config.yaml
num_hidden_layers: 14
norm: "rmsnorm"
init: "normal"
init_std_up: 0.0204
learning_rate: 0.000418
final_lr_fraction: 0.0
max_seq_len: 512
Each number is 500 + 40 x the weight over its row's rms, rounded and kept within 0 to 999. Layers, rows and columns count from 0. Numbers have three digits each. The size before them is the row's rms in percent of the matrix's.

# layer 7 MLP up, 2048x768, rms 0.0193, rows 458-482, columns 0-191
099:462511487541567484482501520469510577581473504458496434561508547548469540516551455452493529512497495456553509567533497460487473559537583419453562515504505429513506503580489592528486493506538562543536495452557530498521459559543482509522554502499549513459476519459526464433523508478529527490518469505495399454562475528492501541498419544456581475468520502486546488465529470493461456509463477373490406552474473551517495450438580485559544545497535523542500500534544448416438547582470509497463440529517493478538548521408484460384500499530491546492462507470476542478521508503500448484
102:482522444468537503464448540479493430470472466457499568505473492478548618533478515532463506542474453528486440495468519519463506506560463537485519586458468543503570471464472546568473413486498542519579542529476549542467489547494460446476432447463481538522514600520500524481481481532457514471445468463499490472492534533508509550504533543402485518470462541548512537458508539468564480432512499494406501561468517558449455558461508554495620462550521506496503473561500501446587506520510462491450531507468511473473457498498482539554547526468499554500479437527543486490519576533494451436
093:570539533505464490459501469542505506484490524418488418509478484504490545548465468429464522488550473539462523546527479574564416503408502437536510494548532501456584514478476453518577459469471463493500474510518552550470542442465519353509520547583517501550507550434510537511525445444505500483540550448494546502548497491456478539516500486495498535561475554429475530492521549481470507377441566445491457534499497443481460445500497540513507500480459484503475536486501442474527434504512525500469532505549459520449561440450496519523528535433478435470508414486474498505499595534502501493
093:436489493521563518434450586427493486503555582518530420582431519516512470470542443546451545491525516439489481533476459502620493525462538459409529501567525520490603600522473499489522548529505477531471476516497452509464454509592504461480476470559488509569451455481468462525364487566476525487501506483476462505478456503581493555552546582435468495495562464527543448559543554476520489525527481513446521476422541499482523486453504466429469574458480490461529514491464440567550514457481574448510476472456451487529387469461481503494390499457477538484482521430481490447528487535529432511
103:418505543565478461534564547518489524611526436530466539574515531554435508505515449527498465506471492584535472545512482486480503524541520465467472507479532589478549489509496485505529490554565516525515437522418518503513516444496426507485504483515482472446476472551513516549508497492505525541518473496490544456508570484495531551494446450498531521517492499438567531594469446539439476503522480488554518475545470525535504456558485503552504575551537471507558526422528532485493475425457532508526586469524491563527474470498523592528443489531500404491417466503484474494517482527551503501
095:527498508585478491455570530497469517524441546513445506433498492513500461525573483498467409486540455555512490532584492520497513536483503526520483496571565494497450481529520485470518586541447536520450458485472484502521466508478478413534516495508574484550518483535402543576528525528472528463523545487477483511483552464476437517514546475509509477494492535430542525542535498543529576489519578490503441403488547489509509558550457489455510501520476473483428444515508403498456513541556555446450538460522525510505500492448509479438572542478573548473492507471467489582547524565405542473
092:509480524446547492498491446506443482502507556515463520510544557508511502451497474501478477562511476497391506461507472505490487473499507442532517609475515501509482450494521495456591525530523570522501492496473516541529422551493578470518524460550539485401516491503524470497489493522486370471548531524505477439475489516592509445540472490487497497506531540456481483524508497470564506496437556550505464458519534509560530492454491521426467549446528469610465423513512434505511459552488420510454443498560487516484503521505448522491462467508545564466551481540497457521484566526515481475
099:619490495451534502540461451484487575495526549492533485488493539591502454488481523526523494545492531520556533514486463510453413541481512462497505495467533504503505523472545463532470477479445521619533517505485421568506503495476502474471585514562463450439524478549484566471430467478506439514435461524515526498486516602534552521500494542474502526459482487492498511506448631509498450508494500423525530563524497544465582487538497513533555482498451554507505456447471521480557460516453476543533518553438484423515547549447524485407494498581559518441537527532589534464497502496503462461
105:448494493571550591530486529489477465500530465535469518504540532502486552450446487533452567520524461548471580547505502542484427510520471487599551482518528501521388557540480534497479497486483479483516530522517487585523446450536563521555491507517525475499429533474533485458531408484463495572482512552524509525470458591435451476539565517437527538539507487497495443543452522541509504448507473428501500499459544536499553514532512454432533543445524502539505513534411486450528534455441538455526504459483443474501494508579507500515483440530551562491532493504566532526583466473441481498
103:517483472515470539521575491509509447457438478514471493483517488484500436431513527512509504561588540493427550496412488552465488494459578527540478558517456481474581440479561498489521474471534482528517499478478499465491478542451548508519492410567502490506497551485456476553528498547547508526509475532492574438451491572511494468544477496595492513480487570499550507528513496568456476517516540502628512518534524471544525497470444523553498461467532466466524512491511545536557471572524423509458556596520501580477458486487570455463471500496466481460581422510515465532510472414578414459
098:551537544526505499432465499524544547575561501482532507432492500482537499555547516473512447460549538489498526517478518450528509486551459542529485407486576474494501530557476435530429499475507491465484552476445492476511422535495455511535510464474475520542528475560527571506522603517467491421474522555504522555522460520572401502551560537521525538523538520539516513478466485556509527496464542450507514521523531551538526494491486508540485438545537518538483478496505500557546562512488511453514501473517439510570588489496612493515515524509496571500413573490594564449519489515440484516
098:513527537568407506463445506595523544583501486513465475528432435535508478480543391475483544476427538506568529484503522463494528472542422563544494472509526510485437461566590502496442522521464530463538519482536486532437533424438516473500553517475463538512449445458476517465496529513430550428439550499547566498524483427517474533488498499519472495534503511483561456526449496509571469491562526586490502394496490526512521539477460494462499492499508399506439506523504464457453493463523536522557485494542540485522463562514490461607502526475441546507431475520470494534528448490542526495
099:476513528482558507497513559466486504506528502483584554511448446497473533483493490444486561475552505477499454528504505549538532614540524452496556548451522499528476478497459546473461507456507511553543495420435466547460546493522503519502533504506478521418471481543492477486459615450485569587491440557529463464517456520505531517442575501444543535530522502477511490499467509437480487510515460511466454519433470515507540534460415533514527560521442491529508452477464489496495545563552483517493509507581546504576501482515452559446485499456459535481465500489536476367494518571498454434
097:450521533484508498489440565525448502535539536609475483554450536479531505480502553538472515530519486488440477517490507577461479425532478489522527504506406508511451494486487527557570447482469477500514491531451458499441510521478513512460527449469519439487459506573551541534483543504493499541446565524464453463492515519513537486526471507440530521505465484524509455500465472498529495512467459468472559531511519554484555475516493538505464521436489478483529423585445503529529507472464522514546463507501582517543407451539466519444465569529459491544509531501458459538506496428489522400
101:541502552467537544484529538515512380444406507461521500500459460495534502557492613530529451410466466489461544394483487474534403479457536406483492473508479486567497531472502483551506565504517484431438490493509510552521494506568473440516562497521481548509534485391454525501573500515553487516476500536544497474512488474495537538447548530479443521490493571451484533476506512483451500482515443478446475447564431438536557570500462546493504510522500505561435481484529467504501512469472454456490542466578503429454521499468434486516502468505538469462508494546539477468583503536478491398
099:456504467484510437476497503506527522493501487473504486447512549469502534528539560467507498493479574507534540397493545507510536495516436514518567532591460451506509545435486510514428493483471556616460527503488491492466519512487498408514509452453523543489541440547527503493457606527477486562482439523443508518545469531539415470476551598488438456532481458493494486567484512519536497479572509532533533620435552480477493515526513492486514501472463487504486440499534509541493527554489513480468567550460520430420536502477494577524465495517471477421449459479482511523468435523506458457
100:514502467465524482467513557501479455465455442534495548578550536441519498463496599422465543511455524490494495497528497547457391489470482501549446549545510488438475463542473514435492585538503448496474569557552509443529439532463488344496485509503487459503493501467538476470451507459535521464470517481484493515489445558510474511508442467580413495492465546457485497504465586541426463411500466445573532464505493488506501524565534473456508560512432530487485506610481486479535463482475511421510495511517523477442480434507501548482540600561432535579473519442528575536446510474504511462
098:529477534511491500448511539547440601494499531518454542577493482504521474587526519530527512498495493539572471566494469497414475439597486513488466463499464534519538547474544497493521469501495470498539493461527439460487575499479466487473457507562507474626542540513483531549568445457492381522436481484547487516425516440529437447527499530522519485517515484517490478544477442499528456512539428562517567501572527497508481488516465471441525622522497493490470513559557543476407453578533477564530513540459489495503504603594449462448536466467409534457368529402444546530446452546480499562
100:472486430490544563506499503521443487550521491495441553423494399568470516515543465500492536461562545507493491543479539515561529465491507481441476431594469479500482515540519504491474544466539465513518575428477527511441459509481545519534462510481502534518511513506542526486545441477446532483623446461493488539488404425515500519482487485548568575557446464432530544483473460475532448473484495423504502464536522424475521524500491458539560493477486488473459481476471488499483519558489429501539487453514393430557535471501561502450540579566565475448451506535505540435526522554517489519
102:468446484454540511482521481554530497453429537483500527562513383521396523540517546421526457468405500474497492462447464454541516447497491583526478427472518514437480457439567504552453519390534570503515522530456472461538524443568529437520519512501544518489478512520448545467535540407438498523465513548509550551498520538455441532446485509494519449529463470483510509551520538565492510497489506441467467590538536501481510518429478512574503508508462542531527574478510457592523495558464483562561497533520592410521474502429554452462510567485515426544540474488523507577539510479504541473
097:468421481501525450463456463454488524478496531584537538553589451527573563488491475482450451447451514538451518489439510591505534527503512519475514512469438460485532454480536547480543452400539509473513490511490538482505481494540442531522508515502549487488575586524452495608465608468469450456530465515500500545529482479462443552480555512505490429433482540487470483570508522532446482532563500470514462501543463498477535524534516588429455496476421496512477513460511508531510419464569435475529494515431470514423501438438481526437521530509527541532492503483461450545513463428454482473
097:546513459516441492523483526518466489479529495442572511573511495515570531506464400537529533520472414510482464459491541404536497535455492461490510513539462557476533572460498500515533523520503548547493481455553529491526490494542565486539444478564479478461539548426536535498488522508531537501497448538532502515478581514526439487483618535568533557490459513489495524413496521513513518455568580518494468537522419483563414480587488605551504496496480501487481543507504586485459523549523561467549467505468477481502471537523553475541471596438536607495470535452515506525527499456447558520
096:472455503480499541479535563436554496466531568536556432556508557568463542456444512500545535505485512524421486529479507436488479476375554509524516443446552453526463586485514462465476440471489495568561506473507469495518496534488542522514551441485477500374556462474453500463412487519567478458534488492540523414474495430455487505465547519473485548460447531578457517492500492450531470536445474471500524585506510544515480532541473522492536524521491488457503487521496515476451504536432517497500513473400525467528496490503586529545446569492528496516552507498568472455528452549487499521
101:431518512527487475486505502509494450487487507520496522579470426543606581508559476549443532561540580526486461471543531440529476515503483521496453450579477509552574445445542510553537513464475509454480468535513544495537485489534519525482470480503462509462484495535493407533437491538536499473436519542483450500463487538568558513526523503515411502542555466489521564478502472481454477485612462397475512494505530505511527545434477495523579496536502515559474500532499451565463496469570521485517509540511506481459518522541548521549490566521537469566515548508464477521506516544515493530
095:412461501501555509540455545466542500455509470426510475504472480507415517508563523431511537465498533480391474533467511489479502461503561539521466485485526514527546433484496505481529496449469496492489527519476467532521465489448475502448476515494474468518499483492500534501414489530470452531375462517566464461462537484421508491532575594497444467504392513539509477511509541430496584542450563481472502513518516509534499456485490550445462559470528482494504478485496516475490540509545456480487481493486414518524442529444412452519463512462391461479504475497511528469531513495419437494
# layer 7 MLP down (transposed), 2048x768, rms 0.0147, rows 458-481, columns 0-191
098:513451494502556544539503410488502444455500508527512572492502557469481476546502551519565429460471422457457433449503488568534491516606490534447551484492444558513486488498529508439448558513522483478464487506475528479467517466487529604531539574470502445593572570452511482457541514570449493556507553412474523483549473511505553560543491494485483542430467427469523485501541459452510503445453484482549521429452532536464476454427440475517440527522516468501444487490547446494493523422597532523394487509492475474540495497521464517584439476518577490469539565565474540413508588585454438532
103:474516499547547539504521514518496473445445506491573489525569479551563476533505488493472508507485515487483510517581435574561471485518476447492518509531425524506460506497475511509507517503516463470484520493495535482520485518502546504520550402501556463509446500566522479523488563478481436540490485505535554438465481487490506583492473473464508556525483511462474595534555506519461464504497447431482440535542528588489451525439541515488539478518552591459568518441483512549528527632420524465490518503483510499501427505499503537487437482504471519499509623506481474605461520474514461418
098:554544491557471486544511511483565524432480507566443477513501480516487482425490582514533536460547421479499524468507454441522526527520498515498439545470616446465463504448456489511453504509479520541580480477514494463518561570480455426540481493507516507473527515422473463491451499578488565568519496574503508454514483444499496550492489472502524503473494494499467448514485506562528504456473569489537578473478489472497426445506457527459479463470454549552509549505509518466478559465569603473521526491421476602471478489476483523526479480377507531516511456503468409534522528488480504449
094:497503484533522498565536470546466504479464496510507508458511491535451533473498480527548474460453509500536486542513520433436520541510515539538460453480494552483480468520528453515509494467489470498520538584488517521553425523444549493497483456483514491431464511465529513493529530523534485532599491470478559482560613492508510415474449414517497483435473494464389482510417502459514482525418491454487439506520544477484470461559558454436492526535488522477509504508534473502542483569527508498568454455573519512494559466498441489483498381495473471543434500545554547526582462438507538565
105:500475448510538488493500519505463448535490487617456502458477503580502486513544490411460558499533529501509514581476428449532508510463521531488433549489527444539581484589453572538497488497552499503377585485451481469489517559469496412469471551546455519527527544485491564483480462496589521482468514560469531504505475498502568560558478559483512394531523472433459451517527448517488450445468498481515439493536490500494474480569517502524442501483431482539545471491472515593548474487422555453525499501501501475610480471440509457431481497521550511487493538531462530422523450490487505496
095:453546492435478492450430489582570517513503501457505467536525498459501507543456497514538504439481536503445465445505472568491457472539488476534507513529458521463607480459587486464528440435537477530510563464549543504580479518534474514554547483468474489508483452524495541403504483548471514493515534493554482507526495531527524508541502400513573542490518500533437518476430571415453521435557432568531517535489488524431429445586603441511473530518488545501546500473480514530473498575524492525527517474428555499507505432426443475538456500563497480522466444498514544468542544497571439509
098:491516490576405445497516568512541509495497480436487466398505471510445474498450547457511500489508488498553530513507504451466485474408535472491516489474539441465523536528585469517409566457477450498488507439509458420463478523491517480429483515492511560434516518427473452481482436496425531540494492587449518546513525550518447470451533515497537560506514520497485471411512502476577504437392533496506471471511479558499441471511565450471472459442506546476551520538494547536477573492495508485475466458545516518496519535502452463443447450552519495504530460503481507538533462495500493541
101:464575467414532489476563502518422464479522535517480555483527487450418555527504594465481501534513478503527589505452458485558536489527534452550508490488517474481549560522535524520463521431574443481568518463489572516477534505517481543524520504494486485421524465565527515476530465485542437497537471516426467506569490455528541500481506466488563520479561511514425438566505528438558568527515546528473537442477491540517536464484424480562525520489504504488548493573494535599585496467496494524532459472556530482531503497415516525475480530549503488482540574513440492498514544490523564473
107:496542519545558497483515558521477488523459403553444552456505465419456460518490563553474556474438445554488450536523487538559494505516455448516504513532497512488434521465570528578480482438503499447508478523509478515405576408508525551517453415478497473512490460482436527450497483532471474503506519433453508499571476440523505531443498531497457493470543540475493464511561471488509470454455488508538436507502458560534484546536573474460568510495427519471490451535466484468581566510496519538509522436550510489458441562566441559517523477544577475459536515494522516492522564505436544507
102:476462496437550483512530505497480469443509485498580490475475460504525497474499471523494503576462551481465497507501484430530526510479531517450562541470502461458477534569485514464479495523523483532450573500570492448470553460452497538486561454530526501586454501520542514477504560474475580518495480472449512515481459443525489537525400478521472487452451498458470442486500438486506553427516522489533446577496517456501487471490468449602525480513534538485520488472511449522500546511463555458484486512494444468475480527503528537564512502374520468581543538522512526566470392520462536462
097:473480575467539491563512523488478506513454514434546486599502481553482478514523441577496449510496491546471551466443510496519476555549507517438552507473431492513492439561520522557508469576492499485474513467531507571510528468558434520554539522454463507600465481558442482477514515510528484489543517506493508532480479500460435443544469476462544470519447472456493455488471441494469496481507465481514466524471520554488430487540529466507484464454489459593510498514481571567550518536512583565511455502477526512528446518489450356492539489528455430529492466492532453498493444483532510456
100:483499547463480503514516541420543518512551482452475475488478483523502429500484538524479483502463524507511512484502482437534531549502490536568426439515529501591566471550482405462476512485456580527567513531498500489514513500493475585494473554449511541426458488480525473519529458567537369487454533441537583520552447531508463585517482504434474436516535602586545448516460506503453522557495546590509512446457513490482575554538482460474510498547510476513553508507511483467414497426441440419494544607515458563560554476500544518559426478497435567485518506417550525522533459524541465553
098:546422456444519546551510464574509497477514491498499537535469447452449548469565523515496494484517539517468505532499479555459468468549518546522566529495566538537412504432511543500413516471486469612512470423574496498486523501459428517533453467521441499551620489524485483541463491479449535464544501468471516455481460482533483457506538560502445532558549436518509547527518512517527508559534521523497551488505533502457444446499462501434450570574484508487512482473516523539559501540559592501493485565561503465496478393480489591496584550533562548504571488559449500494529475493471522486
097:524524503464505479476524436485464464524543450496524544434511515513516542513460503531438451442519522448507523498508490490488495567472496482496500468564475523515515510517540469530452508432494492560518513521484473463537590557482502519523551544528479568535487497487573487484436534531469514510533552560454505504447478475524530467532493490461495523449506421579528498462531497584505520519527500503548552555522495492528499544496513539498517474517546473502493489494510466563526427526466469500488545552467503531513534465418529515520539455505433515428498504517503534453537498476520492500
103:520503529538581520520492453547509428463406499560520598397485522495424474488545529482426488438408495531526462502479512480471501480488504506568548524507509565582446481470475494470458555529421482535553486498508530476442541487509464476489494474507486498507535495448434460543520515531552553508506535472500546411478489451550497521481470515549511504531409502536515521558523463483495525496481515569594497468476412513452511476478578497424488511463464456504491395527602452477536471462501512448498510497517487461471497484485554506505520468502463472553533379518503512526492560468443580460
100:523448559540513563504452466532452532520430517559495450561462408530507515480436509466593521492471580478514491505437455466485454506518501487389442449492446508462565453464544549498481548455475503490492496462493482535463545524467493500504464493562504558456454516510491471522530529569533477478489449506454492466428568565492502546457626505458512452484427568539452543533490487449491568498482513577485460511476504527425517496496518471508493563555563513453526482556486465457438481460453489512463444509453517483552511461497497477450467532543478526530485487499506519467413507529425450553
100:591524528471483497519569560442491420477478491472552413508505548480478464529477506433494475510462515560432468461430488493566500523518480520505548462512521529498495473537509560522570508549507424499533480473448487509540470458499490534529419505543485496540480571525524495585503489462501571520489488500504491477542439512542490490491473500486536579516454512496467569463481506522496508423523488460486475510499522520453478493496412513494485474528437477502513562448504383410509546491566452519462518534474448490500466473474512480530457474597473479537502469506514517421466516527504479499
092:443526528446568569478450531508472414479472496497500383570388510458566472485488507515454452472479547468445503482505409489550500495508491424448502502414532485554549489476482519442525372571503577428501513460508419503447541471511419480601487518430575565507450509528511529493540499523445445512474464509469470485430478444481532556540513479493520505552490494464497495552512428543455447523534476495493468475482523527474482524520522405513458483537448384506468497465508563519516515502528542469544506557445495497514473510516518575483513484472502493495500428481470497612516517508481485509
103:478575485498515470499477440364479501538544501520503461454544425527514498530484501575525558526451583559537481455531505493538428481507423458499515428493557499460435510532514414520507531490538456480507496575503560443509495431522487501445495509513552473524492472464591534494444532590469539559546492463504448492526497533492556447480551520503435484474451515522548545452432441439466478467545473500518536529468463503444448477487513489415515487574521474511492577491497461502486536581538542557436566447483532464488431468481564446505499508583543429421441447493504444488476469474504493456
102:489579444485552481471506568496492515532460489534561440485524525523564457564593525482434571433473498492502498475492508467493482509552595470453506502495441504513539470434438540484518474471458574442481531530520460473585498483487388463476550510477466546506436497455459477488475512562537525484418510481460447464492508543518425553500528515416510557557435532500513511423545525502514506466572479488545483447595477534574456508505509454569530442564465494459468487526442533450523463520512465437511549527469545523507582463434553520505513547502469496396566460488470524503579511491524495560
097:519539478584549553543483501507502470494396463544496475474474491516457449458535540485471418458553508558461555549509472470525544490553471474527489452474481574508500492469520487516478439451493486498537507454509506424525512449576433562584468469492470452496572467520511433452568504491462480503476468448410483483483504473475510526548542481520530450447480478575505451466535489464524516479414448487528540464520560449547473477490552459494450518519447525492467518485390419507557489487551512502552438517596489400477485573471483537440541493500464460503521449512537464540498518525584510514
098:458467546485504634459553460516467463513528489541434431538411464502499494502480506525418499471569510520485490471489485435531579455444466474534546490493512506609503523579470490457455503489477491510485440514486516518516474500509459507476572509519489458513462424466440450505515491486544437597578546539452593520441407526561517488544424447489521488578577556473481545541525410502441430491497478470399426500446506543514543524486497506484514481437535431474432464496498525536473527509508505530491497475529499495504568464511511473488443519484542441488537511522497524510454496481538555489
098:502540529512496458519512491436500530517477483432506540555523568516487510464492476484476469541521521470572452494480530478592393459535521506425511469470471489487593511473481485400521481446512553470413514460507516451515512508466476418484402564525487450588490565465479564558507505564514596497511470522542441440514501476472574540529511527545589472500526475484490509532444480535576530494548515540468521521536565510517491572472516509581565582459499473519521490522436500545498445452481491491519562473507557590505460542561526529512507468560430462456417460482518459431512524543535507505
099:452535446481514562580500613509485495559417457507543544498566433432457505511482561474382469436442495551537546542569450511501524595537479588424435552529452463460514550553510546451398537530502546453469490552490420492507443503418549460444497529481471541472490517533522551464448504471555568533517546441469537521468476461461486557562500492493533526478428496464522467467496508537465527546541514513551447544571474457568534464504500559453532520481457474515570541467519539525568441417504523426465503475576513447486496452509488466511512468471441455474482485494509570535480548499498502500
# layer 7 MLP gate, 2048x768, rms 0.0201, rows 459-482, columns 0-191
098:466502460471549544463497556534533426497472497447559476440501509503507552597502560350577531620495543507529505547448554495506445559457486521543524508477499557550502547559536603477533556505442502461596509489525475542555453527476471516507495497498448583514477508496488539527549559411493489506449549455512469502486530389515487447457550495511508541459471501560508381548473504507566529547546479497533458502467404558532505575501472519532483518460450526473434556473516527504495487490509534461491659541463448545497475532499509506543484496531449497558516553441479453509510482493516508464
095:486487537472524540438469541510494358559483493437523505525589469509520476488493512449530475478488502482522516523540551575514422495432462447553479478467485513500536484522511498530526538429493447488423479564532469541528511488488551506437516474581522513508445557458459581523513447492456470512504581431442519503505537487540466467521518533548437528492427553494458509495471519491477498477482516467487439544497469548529537512535561524511536478502478506460490511496515485500490451480515430506510478554508478491488533465548513523498548520491527477451569548501541457536473510578495524472
091:562564496437394481473504558502527517536507506440473462436565502449495525476491509540468479477459558458482504497498575480521526434432497554439462528492464422457455512390542511435506491486518568460555515507556565514466532480517564481445464537433486536533530491555548445541468508514538491501448504480492451504516447470539523561439446518477600477397501466460482477455496503448488463536509544574551440425495481521524511532474444523531497466516532539503476504574449459441522539518517496552447461541455489466563487580517527547499478466451557577539528448523550523536460569485468467502
101:530471528452477508469475480518458475481508494482451544432568507483519547499485468440546538476476527513491484495504493502510456512507485493497483531499467477510508536503551444478552465439475489455520479477503482540511579490500512509528518525489491505561446480438436532423636504514492583466448547506565450447512471465461450487584460573481536493509504555522462501500479435556493464505488454541459490451535440531552609549474441535445549558452571581492545522438557479518467443463528475472496496516513398508471524462526490446506500425531524463501491483527500523547428457514461495634
094:479558410499488526506587548453579489449501501503542506476539488531466483539468580470551397514530487597525480467467481468492491533461429561521463456489456469427470489523512551518551539510531534495538500557470523518527532500441546459513521494414502461529559476480500605482518468484460558507491531466487512528500532501531460517506528547473539446503502455531541442434528482535554528455403485539506529516518569475461543458436480477531531542503484402444545537514525485486523479458583468524508427532506557437532552496612466434534549476491519478597538471465503497567466509436512480493
097:490474518473510578538424499533497501514504505535461569559399517503453540542439498460439588492475508505468473525476457488513455453519457472491475492550505477454473526425494462460499422431478468430450568496503451516516548460507471485417456480527561491502493485479477507601543500525484513517407518527399447475561492493565468524523447470496438586552492546458555507568492428519499464478506482421474554512524558517494579549418553599539421531544449463540474474490499506496485479451473451544484454534520476475447514525559462448510497496477524546537529516550513488548501530525477511434
100:510405507506466468498495485508580492520571505545469485475492414590535482559428457473491606453551535540497471491472524466510512557526506522495517499527563425488490460459500521568467487462460489553470417566512469522502463468499519520508541528506452501485433502484482540542527541456471466470504534465509476501451508535473479518540463493505437545497511552516507572539499565521561464572596568535484484510456481495513506465523524453558467511502503483476521491528517494461460454404454554465569496461539531528504530512500518437497506463528522531572515482506505522500473395488511525473
103:452405518477426510458518498515567593576418556516474461497445481481491543581468462529539475488429509441565509477471533433363504536548513490417518500522439477523539419491525499527542520495520522499528531422530484521502536483469403531493419506537496488469558515480470528517551554486445545491488460567539547514517517504461493483465507479465533494502512463540488498492515521503505453528567435469508483438495518512487464452500446476570395496443488516507535530446527541555546483506471451509530514520559551534491475449464521401472484533497433426496470508577476513505506486508560550480
105:462522477473549527419510567475470494494471485508537476443536449514488493467511514483466542514455553419458465521545541510492508489479480454426531501488487498478504514497456493455554464489504516492478510491531493554505528471551478535511497507534535436550521519486481482468620461487494568532485489457447512459536477503574431631529506571562423523507442478492500482462505517477509500454544415525550495475438419502516486478470503521474531479544507581509558519481519431501494481447470483520516489495582417440479565501492494459532511436470437535490453532624488536551484505482457495499
102:512450465465482486482453458493468486496509536440465412472495604570516511483536425538537506458483524496507512481564490431494553526482524425517490501500530500551521503481496455613465513502578541440511591462462485530529471435476481531499490491444425481395536524413514464514549528525511521515526520498483559510514442524499493525504444530472531550467496530464447483542508457453511461515506572490466552492483397511584460462468537513486506521493507587517527539492455561527572528475479497427500477476523528464458491523483475519582564473491454454577459436563522604534438490525572487423
098:452470468518571527547523508498509514471515520531437469452545439513519586548459552504446492499488503490586553492482432524508518584494569444493470447477537462541545537529472477512493551439530507513562506577409548560496527516511573492505398473499528564463482540543464507469443439512466395476517422558480440426506504559478537599491499505553472491522489535521485502514488447488461517562489552402535465536554509521524520535508546487442476488478472540485510454411491562518482431485455479481417511462497530452547498496538506481460488465476485506471485483414517555450513483552545545525
095:489476553550535517448504487542547500488517491467514509456454540553562457419520433521492492511426569600522440525537540408495510428518523567505552492473496448566455419537519559472484534574579439440511540562530522504469464465475503507607488502515495465505563450450413478510558447483543458501563549470470555511504485526511549480561440463579494553503482481559519516469555532429497550497503472486501469492503505512524542541481516509503468484500546582493495520515544490500458499581565537447546478484541559540496496501473536447536570486463526522454500434491500528523457474479555466501
097:425514467402518504471564580534436535494488564529504500518472498538516568489531564495486518516556501508480458520489499531491518451484473510462465564528577470532448467476436582573596478558511445447496505511524427549448487495504521470465471452490590405512552502563469501477520497544487460506538501496605490542596558471501513522501536505481541534503480480501534486519516409475534463536529461548438504469464455506522481521484540498466449488497477473453524540511449475528513495456458510469501509413490534498530441493511512452477440628624489503520539506480420454496481486457475505509
102:419418457539488519492553515480493505457562598520519536550483488588524500470459515478500481428492563530625451520511496499511532507446552554533491503505476463530469530483485504533471514467456547435515457529502486510503500511528478481566454493539564496481513463507542534514480488543510538494463468521530510493534512451490471553524490493541523445437477500569496471522513453527504496498449568508403552450483456482511568477501524542496467567425566566464506517531531479518494457526466531522541487558496523470583448456471575507466497550469512516420501468507484553512520435511409548531
099:422568507514419486492415457520568486534526520399487549467514490550526452439537518470490491479510507637475493468495566504488553547451482543444549533474529525473480512441536464569491489558524549506508480522507447489475498459544534452456530522514469484421560431487508456464573516564499568501512415518485566491554490484459442471483511493531488492514580509470584511457494518501521548472447469466510498534437457479475553514473511527513466525540505486515446498474455509514523481515445476523465508500497535457440532511532517422394485542499496541462502522489512462518509543439517503467
095:417416426503478495479525533483466551494601477520445435505510496499501499467569503490525497496473520457572503552517485616510405529504519586430442445469496487474532510508471502487492535524483515526488538473496526410525455582474520503434538505558478534487449466535509528396458484553531421459455507482529445497499517489508506513547513552472467471492512574545495505517492533482570474579492481452551508503543521488542516525559488490509483546490528524523479462583457531484540458517504420444510519512525534487531514445457502537494438559489499597533545507444525497513467500504468503481
110:519485446455482537456535547499585449514503541495487537577518461538526544451525448550513447502487513441441492417594546563506571463496505465511546530480580531561478437526446436407512455489523531524481464403489479546555515462538442530522523452570476546444457476451487511492491513518478497490539509483501454546474504552478477585556459417446489566445542511478533505532527490545453447573510485482521469510602500480500491506431553445559462518578457489481517522508499534497466482470462440527498477462498496469506534457515529494509493580534579497483521523484558522512495431510563476494
095:490536547478494509519556507556502496480533613497524463517513578462448495497514457554546529546442436505470495470545556416485535498504529537544506518549527491447521520478511545472546540643420518472526563581576447527541545520489537459459403436408456494425460414513448449453476621504442456533473539509565471431547513541566501483440598495533483511515612453508531519570468429475533487482440515544457505481477483518556512489461481491529478496469457527440544474532403456458560515502472453494472545449469546587517514553455486555523470516506416512518437512549511493528517487529484513542
101:476531465477514517492479540498524465523533477500566459505545467494553531505470489510502502490453456525423483492531526538505429619540459520448547498477500474478476485512464497451513486616492433383458447491534562461447537524649562477553482502374456496539484485476564470464524535473548459441488496548540543594462448476509566519543501512510487448448475553487505554487475536481467459510412491568479493541551480556474564490541536524494473475528495494492556519560537545561517566452480512466515525465475515460547536549604472523542502573457555462431496487516492466502559529524454429513
097:413440531522455609477461512471515518455540568437513512573506465509484476554471507496482515522447492499514542483454532517492522477490593487453436544502513480541541552469542522504453536475508470486509535545478482421481499501508459527517438510521457524464495463524504524545466567458486497509611566498508442543513433506495487546527533470524568454520544546554533461481540493517508475516456557513550469477514486479515520621536534513474505460481489520509483555501570542508458471509517500495481542521502519515509511545445575530473483535411563518462407483509430561520517441499464434484
098:554413507493454532468488435472556565457473546499451523537552540488549454489437521493487467471599490437497481466542395501570525553480515436522518513492480527517459511446412512541535452503541495584488481474439484520509564530433528495531525457495454569496531498583475494493581458551448364493532459606521542480532502508567530504534471497501559554477511452514492486444492473458543523545501460499538475577530518475493567542509464457513472481510552495513486515571512520532491524462506461496502544564504576487431501489438521477478493597465552526553567503465452528508451500494520489486
094:459439467506492514378481480528498527589455515476496447475512475519488570516438464508506555455592467454483484473451491528579528517524539463500551511505477509587517446554546564493500464471441528503528526538536463561535501572425489453496563494529577496488515571512482617569502429495532469541478525585572519535487483485484501508507480433510561492499554456548491450486502488528450569517505473495556506510387541478475491470539526487523517462495472498535489514534506523531549439486467538437573451407546493521548525502451492521478473506521490488534493449484496515486462509545441466455
099:516484528509496515508520509459496495472553496471487490493523438517483509477513483530482495486440555521477533531478522483485451539535526442497564476488475400484454531452416590479436466510473536562467497503362497503611527462473514465513472452501461468507517458487438492576527485456455557527516465508481505471530449452442507381476540528575429561568440486479596541495569551502540538522470499477489474470540480462468538384443460531468491513477573523553471528507463476478482507434408553485522514524509530533505497446523488483497490491482506494476520448541575518547521437557493534546
092:504536477514525484441500479585489480507530481483551519492503490465586525481441445530557495497511528492572485490527445531455522486521403482482526473481572488495485526508499500440500472477493414522462531488542544489414541504555479489558467487622494446474447510504507481470538457489515511541565550480530484455547540481493524457477501494523443540519500525489513489548539494623485410477568468552562497468484527567481536539582514422547476486520510493427500546543504537486513468501472493513490448494536513495527518533532523492493472513497589560536456477538572463502487429561522493478